{
  "num_key_value_heads": 1,
  "head_dim": 64,
  "norm": "rmsnorm",
  "positions": "rope",
  "qk_norm": true,
  "tie_word_embeddings": false,
  "parallel_block": false,
  "init": "normal",
  "beta1": 0.95,
  "weight_decay": 0.2,
  "lr_head": 0.0279,
  "decay_shape": "linear",
  "doc_mask": true,
  "train_tokens": 775400000
}
Each number is 128 + 32 x the weight over the matrix's rms, rounded and kept within 0 to 255. Layers, rows and columns count from 0. Numbers have three digits each.

# up: layer 2 MLP up, 704x256, rms 0.0917, rows 658-703, columns 0-63
# down: layer 2 MLP down (transposed), 704x256, rms 0.0839, rows 658-703, columns 0-63
# gate: layer 2 MLP gate, 704x256, rms 0.0873, rows 659-703, columns 0-63
up658:106114071112103107125127201116158145124134088103119181124103075116186095147137126137126153143120124086209102126201137067085129121084083082130113106166110127145116050102140191161153113131147157
down658:100164083106121089099106189135165116155141065147116125196071044115122182166161113144120133120135107091184108123185190056061126154136114098136101087125164117162112118095099145116089094110173117
gate659:145130104121135129126079128099174110107126099133176148083163164163105126139134117161139203193146152172197120129146109118094157123092065127124126107161184122181117134134116186116112130124138110
up659:097132122141135166106131107157170116132174146092139143143177080112154103088176136128138134120101139163128080107095129108068127098145049118123118058159139077143192137124096161115168143140138043
down659:098104160139123133114133093228141141074137000049176160167168112109174142095172143098129123077090112095093115037147140087057168108108041075102128041209119068160164107158107071148103153140158085
gate660:137118086135141200105163165123129172155120160114099099143133123135130141163167127153169143108095135133134130111127118097167138145151129096135122120150163147134107133150086115084156112173151124
up660:116164151156159080116112111127138105123106155200142129133148101160133082102116168128106194141158076113153172161160122122159118141102137096145141073117183153054203134070136108130049142075137078
down660:103135110202135129155103147114144138112131159172111148079164109092148100136129151191108145173131132085149135160171181095147151150100162116099096144148171145091181094127117115117112107149139127
gate661:171200160140180084157151172087082130168120136193111126141120115092129176113069129160095062044089183087102121102155085170180137083093180119105120202142133113150119157061134097164116068108083132
up661:122118086122124079183151165091130113184136151156131146115114108162081157171164085127095074122162123126140169118111111102119176117133097133136124167112145085073152146157182155092111125110140154
down661:179159137102190108130152064144119123120126124132171103161127118116170074134058125169138132057098204133105142144203048160117145110104156117082134099149132125141135128116112131159151079109105123
gate662:151081131170136098162073090190109108058091194059168104137085117097146101149190111091097161160163115114150141146187140073164162159141149133145180082150097187109129173161106213119098155160133056
up662:162140089158090169120141194179169083173159147076199134126060128156174111138125172161110149157116138105161097110119162132113066076052141106111128109088097120121126146115040164074161153141188126
down662:109140145150095092112114145148143114151124155104207171099145128101150147133104141129141192133131130139170132128066178141159166172110089141186146180049093155148144160152171122086137083139118118
gate663:133125132111141169168092100087155138084102154093136134130132180177124136121123083110108132103144095195154096183092089133131131089156124116101144128163157132128144103171125199102135138113162075
up663:082140161190139119155106152136154071151124137162102069128169189151116081085190154176166090116161126204153110129094219142179088145125138149122060141140076157103120153093168085130033204136187062
down663:109113148142150145095118077131145072073108086119065099096129170176118123109113163092105147084100147207183102080125119121173057119154113175106081149145088129159149150078177168102132144161219104
gate664:176123154125147123132135154129112143128155133147128148122102140179156102152099143087124102164123088110144144143110105131109083182143195127151159173146147148111136142043077094106145152146126151
up664:140111105195000089097150138111167110093106114084180189140103128163096129130072116113111130147213164062148136128096152126120145142081072215126091171048098052204095077187136211131147147134082108
down664:106110117145032110099117132108177107153126139118164129174079145165139113119093141119152139145184139095102219144090130128137109133176072199145110180089137083170098067148126197130143148167060095
gate665:198112097157106155122084132143120038125098143146154127164185090129100053128154107134112144141187156127187141144122153135125118128119129124105127159112140116116127143140094100108154181169097141
up665:153164113115103201118134150150091138125154139161114189143205157128161117106211205154137114157082124094112132105085121109180113102135147107117228121144200192171188199123085133152164133142164181
down665:189081134101113180096117174085133118107072097208116218150155131162179124115161175097144127162109099118084106115108146106099117141154131148137167096165125162124154184115100102162130117164138169
gate666:052154166116179132090148104142093116142140108155059081079159156162167115099113118117056148117062150088093102067151150161132144127144118111131144157140164211150147186110138212174111191130144082
up666:047109130130136076119093157139088114171196152132110095105147081107187055110126142155091162103153113110136180130146140137176123170181177152133164072137091132142136143144164112126105126105135128
down666:047184123161132189111094131087094125148169148125069101071109178142136150136140058146093136157107138116068147147169145153118154147102159121127094153097085104102123137072108115145098126146086117
gate667:108075132152113102104179105151112111131125161127188148139132096166085110128155166172138080133136104125098146103193116094107115133122067153173152121139122186114082118154104155081135187129160081
up667:131160122111116107167078175164165179149110114155140088108157149119153200131110120168163166106182140163146178146128195112140117110143160144091085146136087121084104063139169182184108071075096156
down667:095082156160134140123131139144110138119155205128145162117130082125077081119147154136168086126067094140083136119181094141137112125119124126127158138137123142136095115142087155081113186133117103
gate668:163149121128149088109155126083118128128081149144170132098143144128123119166134114114147152098168094090120144118131098093136130154156182090189130128113124114116097146137139113133119078139143094
up668:158186087158132135148148062135167110199130158131083125115076174104192066096153115078154102146148186148122155107066143142101198165073122101171155147190075084126131113109183109122094056137147163
down668:108189115159114126135130065100156189160100132076110054117108189119160092096172182121139166127155176142094117087076149159149087107135070115114183167199082125121157064139117068123162153137132138
gate669:154143126122188163143076073065153126138099176068126139157143145147157134124168085100156087139053166131063121066117133108170135155150142088157116116141097186176108168106136147131145108115158092
up669:118150123129117158094119135080058116096045172150172117114133221156145141118171151111154124080051172091085078139129062154173097185169113078135122125162136108107137079088088189144076178141160053
down669:153096118119143132071180133114081138103149157179090146036153144163182099217141218136111111096096084126148092196105095129167132118163130121116090126133175066109087120049101152148115233160184075
gate670:151147171086110080149120128119082074082104151130120194110101133111163128179093122130174148145113107181167163133159140147116141133100098075045150150141140083100094111109100095070152132101108124
up670:109156143119120155092162225123131145144131068142157108135174154046145095125089124170136151063098121135179150162155108137110136137160077064104078106099140084099117100112149128149098198083121086
down670:114161110139107190092068180153201192151114142162124114188093138058131129066113125188090147080109115116124135141113142132148148116170140137189103084124128179138146160098155150175130151145130100
gate671:112158091073133140160104132109166121139074171116133161120109087154122077132167096135105060067136115118123120084183158072123167093134164146070135101125131111167124126045178136138182091127126116
up671:138158066060160141151102101094125056134129081162187190066084122087175095169235241082057149150091107107171166106199084082057120152112123136188196128144094110084118132115086134100111177175118108
down671:151133127134139101152149124115110085154120183139148161093113062144166135112148135122101099093127122087116128086149087063145155144143160126130152113118107134100104117100118128101122184200105124
gate672:094218134129078081120149150097145160217130148102107130152124136097093147167121084168129107103147174145100176145073171170072137095066134121098167139146126156107121102142153094072156131092129110
up672:123160167123144091124128198135189104148181170084093100154128114130082255130131145160083125134110211127125129134124173071137137107122177133098072191168112137158100160106161152162093103170086094
down672:182075175117176158104104165140187114087176137087148136167120139129097176107151167104140129133094120088142116091139075058209121151176141101122083101123123107134162174138111181180122102141082124
gate673:144053080157174162072143092208132170166080098137173152164115174116151157137093142134136112115159100060118187101172140158146092053122169118090145135145175235146095154137137175111123101184142174
up673:178158182119151131164138158088115132129152177124145157095164153097141045136153079161060127192157140124140123152097098188122198162127148099158132132152115130117062116096127067096136115054151083
down673:188111080148147143103173106180116181180089134129157172166120155095124136133135141127114138115146163081155168087114117160119111043116137087126143124145138202161114155121115148139138086179208123
gate674:146166152123162130164169118140144079147116131147128132140111119171145099154103152095116153123113106144097165173172206102147190111149140099110071139179109128116135132140130122128131119186167105
up674:127159220127152115115104116156175125158135094121148167129096099100098171097121122111136167074131140187099133171192159130099122135136105052145082104117119094130120097194105154108125112166140069
down674:136114172145154086074084137164152129148103070128134124165100151084165203133178083130128153118137117149116096077170117136114062116133128121107147124076113127167105107155104158105106136110099138
gate675:126158112138158130055149178081125168160108112120130142163151155057134139130119100109133095158096089073116178105079063095120166080169157106107143150145190161140134108153197184100190106140150125
up675:127169134073177135122068092144140137131128110163112107091135060161155084163190048107064177061117139152080165108170114155130113147139102092157117142091080106103057126149179038104119114140139070
down675:124110037116154132092094084133155154119096120171077185048165142174188091137177048094087127079086104139115141084152091147087173142137109107111140163107112188124121098184199128114170109150159119
gate676:090207053187169138109123119174156178133119145135087091098207093137141053142132094164174126134128098118207167116111196165139092129182091167138073055202044139145097121155103138127153153152153065
up676:076122084151147142094128133215142113172128160088140142107117094192147088176116146160171188144136139132117112026136163149151124108139154199154097118091111114089119109160073088130160136104143067
down676:146102115106090075136097158129143112128157069123150150158113142098160087152099172124124091083113103164092119137112039090104118108107168068111164180150164122116144131070155151149090112103123164
gate677:129074127161068124045119172136111119109058136137094135209143135152135142183161137129135123085149171129165095112159100113075113098165161126119087144104157130184089136085044082099144139109174092
up677:122130116181102102110112163095120055173156134120106156184216138108133114101111153147165159113146228144160123102138089146085143118081139149126135127074154082138066127127101102155201121112123116
down677:111157160158177145170119115097151156139205120124125134186154151091173095095071196151137136153093144090106151177112096105129125093116120134085160088085088099099046136104163158143141169132104101
gate678:130137138073121112082137102142099096118090198104164150161129205167109073104148193145139131169123132135138109105123143119152118134059152147124103113156117133108098154119063127114058126111143159
up678:150142118132113096097117138121118114142105177102136177145123136126102092150115126141093090134154163125105114140172131113159100134142138157131113126136127118156101131164140136171065152110112116
down678:128105135171114161143103146115180141148165070180102108124144100104135153106108108091127106129088108161116146138120145154125111141171098097121190140117150140158150125117164106151164165148117087
gate679:122174143108129115158072127041129114158113154023135155152170164122104140129094061090146069155115189121144150117111115147116173163116146130073164129114127179107160147190163107129080091136087124
up679:178160101111024138116129067080069134132134128077102100076106133182130091143059104108112078169104147140175112156034100134171179069097156115113181139183068136131154169089129173151121063149142131
down679:114101140120063093104152086111119162094194133144074095153169089117184119106117125168076074142145096132065044156089075108114073053090115138091147128110169193150089121093114147085178051076158140
gate680:099080120205159184142061119172131115128219152147168130109130130125157102163129128145159114110127066127159163136141121085056111148078143064133205074099123123180147159187119126105136109134120139
up680:085119116106096087123153083141126082139105170115166119134085156118172126145136107131120171138160147138165090174132149156176088135152132174106103089158078132083107161096127068166078160135116209
down680:134165147133139089128163128109174134190151159143068122038136134133126155148117146137117170142134139123156084184132137172135138108194143179119149141093128120114145102107121148174119106118130139
gate681:109070090130085074051053209133103183070067128130057136174106154128159139113087126139110128123111091076145158163154062133150161103154131119151152106145141116136160132106137145150143113075159199
up681:144125142120155176101135102124093155143151133107163130160139114126169183109112111210098190138105143045107157100159119168094050142180096085158133131167128185140207157149106092154146154155132170
down681:131126160158158200129161118127136140133114070139136148067166119125096126206143117085164138121108143128099072117151158154146082146133168146194146125139065158154183149196086074096089110132125086
gate682:121207138156156151175066175141082110092138113155131094128105181165171190165158126141141154187106124077084128145169112159164109114112133091153140113141134155123137130128118151162081122150135152
up682:098167083164086131134141119095123111105075120069102149114143124135231132098082143088118147123102162144160086129120150161148134088093153129060114161127088169135190173065104153218142085135148147
down682:097168104142098184134143089072146056163132064127109125111161146147193116184084132178130134146133118185105101105143144150124127123053105147118058183116146193092204142104145125158204189121113137
gate683:114146176182103161110128085133133119143143108106112132141107166108135163129151129163143090108186119128073132145153175125097156115126107100105134068145135193125113155147053125102101082110110119
up683:155141157111129158123119147143110159111133154155137150107072059194091050206110095187109127132122115120174186121119076135121122077118128127112219125151132125077136111143131083144166174144139138
down683:101148172144095188146123087150133143147162155074130138107073133115110113155167145180139150185163150085062087133128168136125153135146117124100083057157146179115138135131057104094124117086101122
gate684:154162139117136092046196046130092081091161171200138089132099113109137119093126144130099175177108089155065087125096086109174167125117159124121154134106149157099162153126117090126134175099102155
up684:126137094076083101152127141140134105172112119124111127124140255117161084126126143094136153101112132144124131137117148205201134095136093124102081067099165135099100119086094161126142181150167168
down684:135117166184173157090179100123165129112158174099140118113092066130094123114142125157116104128141110080150136132124144073100128129149189139134159152114074134134137143173138127117140078071103099
gate685:140096138083109130167139100150124156107141147158146071095070160157148190123148134135086136100147107070111144099137103148086172188132163120129169125138137103109119137108150135128112131162102114
up685:167151124191168147125097124081120115157129125117145122135142073112112118117137080129156070156079179102185114156107170107124114091137130162140116163148110217192162161126164121112121122109133109
down685:134122135151108158139135132082127146128100156083154117079065113132128167087136113166161127117095147124144133122089139093142158128154178109177151120170099183118132156106173130130137111116130084
gate686:154139172128181113165091128085157164126060118124096098132098087081158192141141134154060137110146164101140144123149117127116131172148220098125128156132090139059177163123130097127159139089063093
up686:105201152110183153085154143100146091157159127135143107097174128132085161112130118162165115091084149133115088147168159173215137147160130129120126139115158139199119123102098140138085168112170130
down686:166153148118170146130094158053110119116086100150145126152136079117150160145115115122095114121143211045145131089196109138142129130138169109137117150176081125143200186110079149132129147099110084
gate687:147129120087224107158153138169145093086134110153181154141160164102151104114119093147115174129123139142111123105146096146086114180157088142099164101120074146148169165116111158191157099139112111
up687:135113104111096110079080144168159135136080107124125184185131114110063170111081158102110112111134137123156168176159175072083118137124126160085098139114109176111152159180103103150119090185065128
down687:119074119095182114118084156160144104122128149125161122125148115074103102080141078144104153093098149128105114132114144100112102163155111185124154056105154160092181141158105161173141120173066122
gate688:183181097087143149156088228075132109125116091123103103052130114150136142125125101145112108116133138118136116140089121124151118173102122098121162133167110046124084101168132154110165102096093181
up688:105105178097157110127092046069122127134160145186118109143116161161138165136097098094122168139113089111072143139109151137101158163147138071108091140058037110121138131082109079142167103134087093
down688:151165100182208135165093083063139095169101092122136092061150147183125155167107129114138134207117134111111120170110144162137144165156101063105108115126076115123167154094129127150195138133082113
gate689:108081123142176092103192070162111110166150126093109111142125110146104098137150184136060098155219141026155134142101097082109158111124137173142146115096108107124180071077111160164158070165166135
up689:124121139132146125156105106112116089156129106106117089074127102159148140123097173133097144096173127103168109180143132125133138091136152159121124120087119104139166089128156159141115083135196108
down689:135141140105113120131113148140133143120135129157139149169108126094104130144142105135183150149090105172087129081129110145135099144130106098112130142153143141108093156143128087113132170101068132
gate690:118125074100108150120082106125134176037144160127127090162168170139159108132141167094122121134100130122111139050052138124090071157081129147182151101125146139132124093142123090183140113118006123
up690:162182080102114129141121086192156129091192138163124111106168159097165107103094138132105082083110129144155141088090125123127136147110132111123158094160110142144102160100139159180092070121080098
down690:129121177139154130122157152135155099180107092148120128143083130106113160124146144117145122155124117138095125171184097118119148102155124108116117186121123094111152134109118133117136159138201130
gate691:087166140135142125134113123139138161137138105113110104114174175125130124124110145129109143103191111078100117088117092160116148043160139115053103150181104113082139081154164153157169075079127160
up691:120100121088140147132118149106125142137141117098127134136179146110137118142156127128147102118133109161133131158117122131167118105106151076139102103170098111152129157124137149087102090141102055
down691:114167133140123122122097132088191134089098138165122123135079123113132107103109136105149129144087179064143092104102166089084176138139116160167100105123135162134124081114128137115142097114132145
gate692:080140120175156163138155122092142140167130093129137141100154121158082110162113128158115112063148150070110111095144156176147122114104099135114130134072132149163120182110133137191139165142155110
up692:165088167121099123125181049120084103103145116152085170112101122166134173162068127148147135180089133130187111186185210103172120068154109128104151142173200111106117099125120186191135123170097165
down692:165116156111097099123189051116090134163129134164085138138142108134193139151104083168111143148119142151150137205141117096160160091180148100123229146209133109121134113113150173158124131182101138
gate693:075140128157089128194108140147152102098071119175081114164131138164196068205154123147204107096134121116125107114192151116194143120120080112116127054112147182123081097137155167121153191127123116
up693:116071166101151119108129116118057148145137110139121161059108112098116134111200088080082158182124149097153203105063077205082130146098160124147158148201131116129149114079108109093144045091184131
down693:121116116091148100148142186160081125070152187119103155104150184151150095163184126098132155133083127105134183123125155167135153141086108112123176085118151144092141110143138152104193112120143148
gate694:080066119174137113126105166119139092103144135134130117103085176174118140137130137114116120129125092139070139138156096179145148103141058095099096090126128121130110167099154103134066120088121149
up694:104083095104078124166142152137154173129141148150100173140133149151127197128092147149120099116134114157101132106178086189144154086111126118105104111133134113070180129095156100108130093092164138
down694:154134137097116139140115108129155138169085119145131139169139102081139110161173108105144154134084113142181128093096178061103119163123147147144149148130171129156119094125104179121125125158117121
gate695:113220153180167121132124151095161168128167124129168126054143162066116173122130142139155131142139160113151151102104158142155107033132120155142144127131148143099103122111120106151097106086120136
up695:068088128133122136156115046193117118143105122151153118160154119121136075082122104104179152094113098101140139154123209178129106135142057179076154182101110102125122156154127111137130158081147144
down695:167108109125142109133110130092115124097132085132120138088103094038115117037130139166111121161193108184084154164154099116049070051130145105122089104092160129092053164076130111163076131107118133
gate696:150153151107173130164143137132117139190093163124167149084142154168168148187092143096096072127149115136058197141097104192107141150177124124118121111142077123083174139149164082204071144057090177
up696:092136104116127133133127107111163069115115188159139125116169131140099140154154145155159180086159134124102102101186102128092081154175088125171121111148058115144177143127131162160101117104115129
down696:140121167084144085069123141138144148099184070089160154150059096169057102089155068131205162166113150106174107123113144150141141110137136121150172143109213149136143150142143066068118115157184118
gate697:117110089102086123172115138109148170132145118094149132063156116137121175154138129140087099163144133154085151089096123138118175096093133107106120118187097169132175192091181114080133104136164126
up697:130117104117135173134136087087161172081071141219132138152125097141153106084079159146140098182171128123094116026084134170098114139153158162170088126066121111128093180088095158167133085058092158
down697:122144072123179149183127131019133122107159115122158131108157114157068163119157141151132104163147120128070141051078168163131136129143174095160090140129109109129128203074159185105165127076132139
gate698:157166102108097172126115122158129159176161166145146122088146145130148103159127144133184143133176146131167149146112091172165073092091154081098163113144129130110081117135115106150190121041093126
up698:169117136129166120141136088189117094104076128145176119080096142098128098118121130074094096131114062166151126111115133128161152181191145112074080088109136076080102184083059116148110158113124137
down698:111138135187129168133101144205131048182141100150110129062217157098149179128055148099102108153161088115162108151104059139153218143162081128113122096173123108121115079121096184089126093079089093
gate699:119082153178150110134158144068177168158090187103078149090166115135101075173161130133113213086085161124083109116106096209066106140171138132120143170154135123080133111124158114173136199110046119
up699:146108093120108138106202156120149144177133170123146138059160119139096107150077132140101157116065123116072127150076064095052119107119104146168142093091171101140160106088110151148137198087153126
down699:157141155145125129189158156146165119120220081172215132158074158119138125114065169114144102143125055106137148151159126014152128105092114114149121065106153112151134100109126145111101106102210114
gate700:146158099120122108136158111119134136144061116107159228117132122139067111067142121144083135111137201115145137120143097150074107088085064129154175141176134187140130129123091107088131197093130113
up700:128110158073108176137136151139119123116093105121119183115149100128130093073148130105131094090135120108144077105149140088120127123097126161162130131106103161090153110110139113136099139148126130
down700:089120130069106140119083128142150120100188103144126046145123163105158129181127151111181114090139029122114105134107151093169155129173164084130093092090126099124143117182190174149113084168138125
gate701:160082112164160171139138120132087168059136194123058130078123204217184168073154086125152139209116114126151130115107139116105119130154115140128103114146163170143071113122118121125131167114217099
up701:110163041091153116156119111116111143153155134051138177159200166135121102083088165128151136161117111171126124138085184133123139098130120103088154159191139191092146213219108157117082068209123149
down701:216142062119140142138115147034087130112105203120103142146162134147139085172116097158179114141172099134150074115093061137169189182133142062166170164145130152167119155148140183129107096154178170
gate702:174119140088077114171204116119112177127110115136144115185074135172130075128092136189126160147133179146083115131097127172141171070119153121119096058172136078121143149127136068121116081119156129
up702:183068069149077076143155101173119182103141103120160143105100146138071114139086166139073096166146104108122136160116148140113156064121124166088182096127142167125169157134154099136195172126088178
down702:075158138147101121142116133125101067132102164184121095166140172088133148128138129104091176108118122137059070129124131140116113152111163091118148145123110137160146078134134104116101186074095106
gate703:102119138130148131153184170107153132154077161173132094082142170145110149073164144192121169189137146178110089105122105099173093121167160105141125149132179124126072121141118157129139101117134120
up703:159147166083087051113114108052100037125087081142097174139192142070071127184133141096170093167112085103151090161121169105116080143151192139140077112122122082123075114130109134181162086161101169
down703:106154211114123122105115088090090135103085078111148168165127163074054188140098106170196139119097134130133133139158172089087104068123116083117087056137115103169144065139122150153169126173144056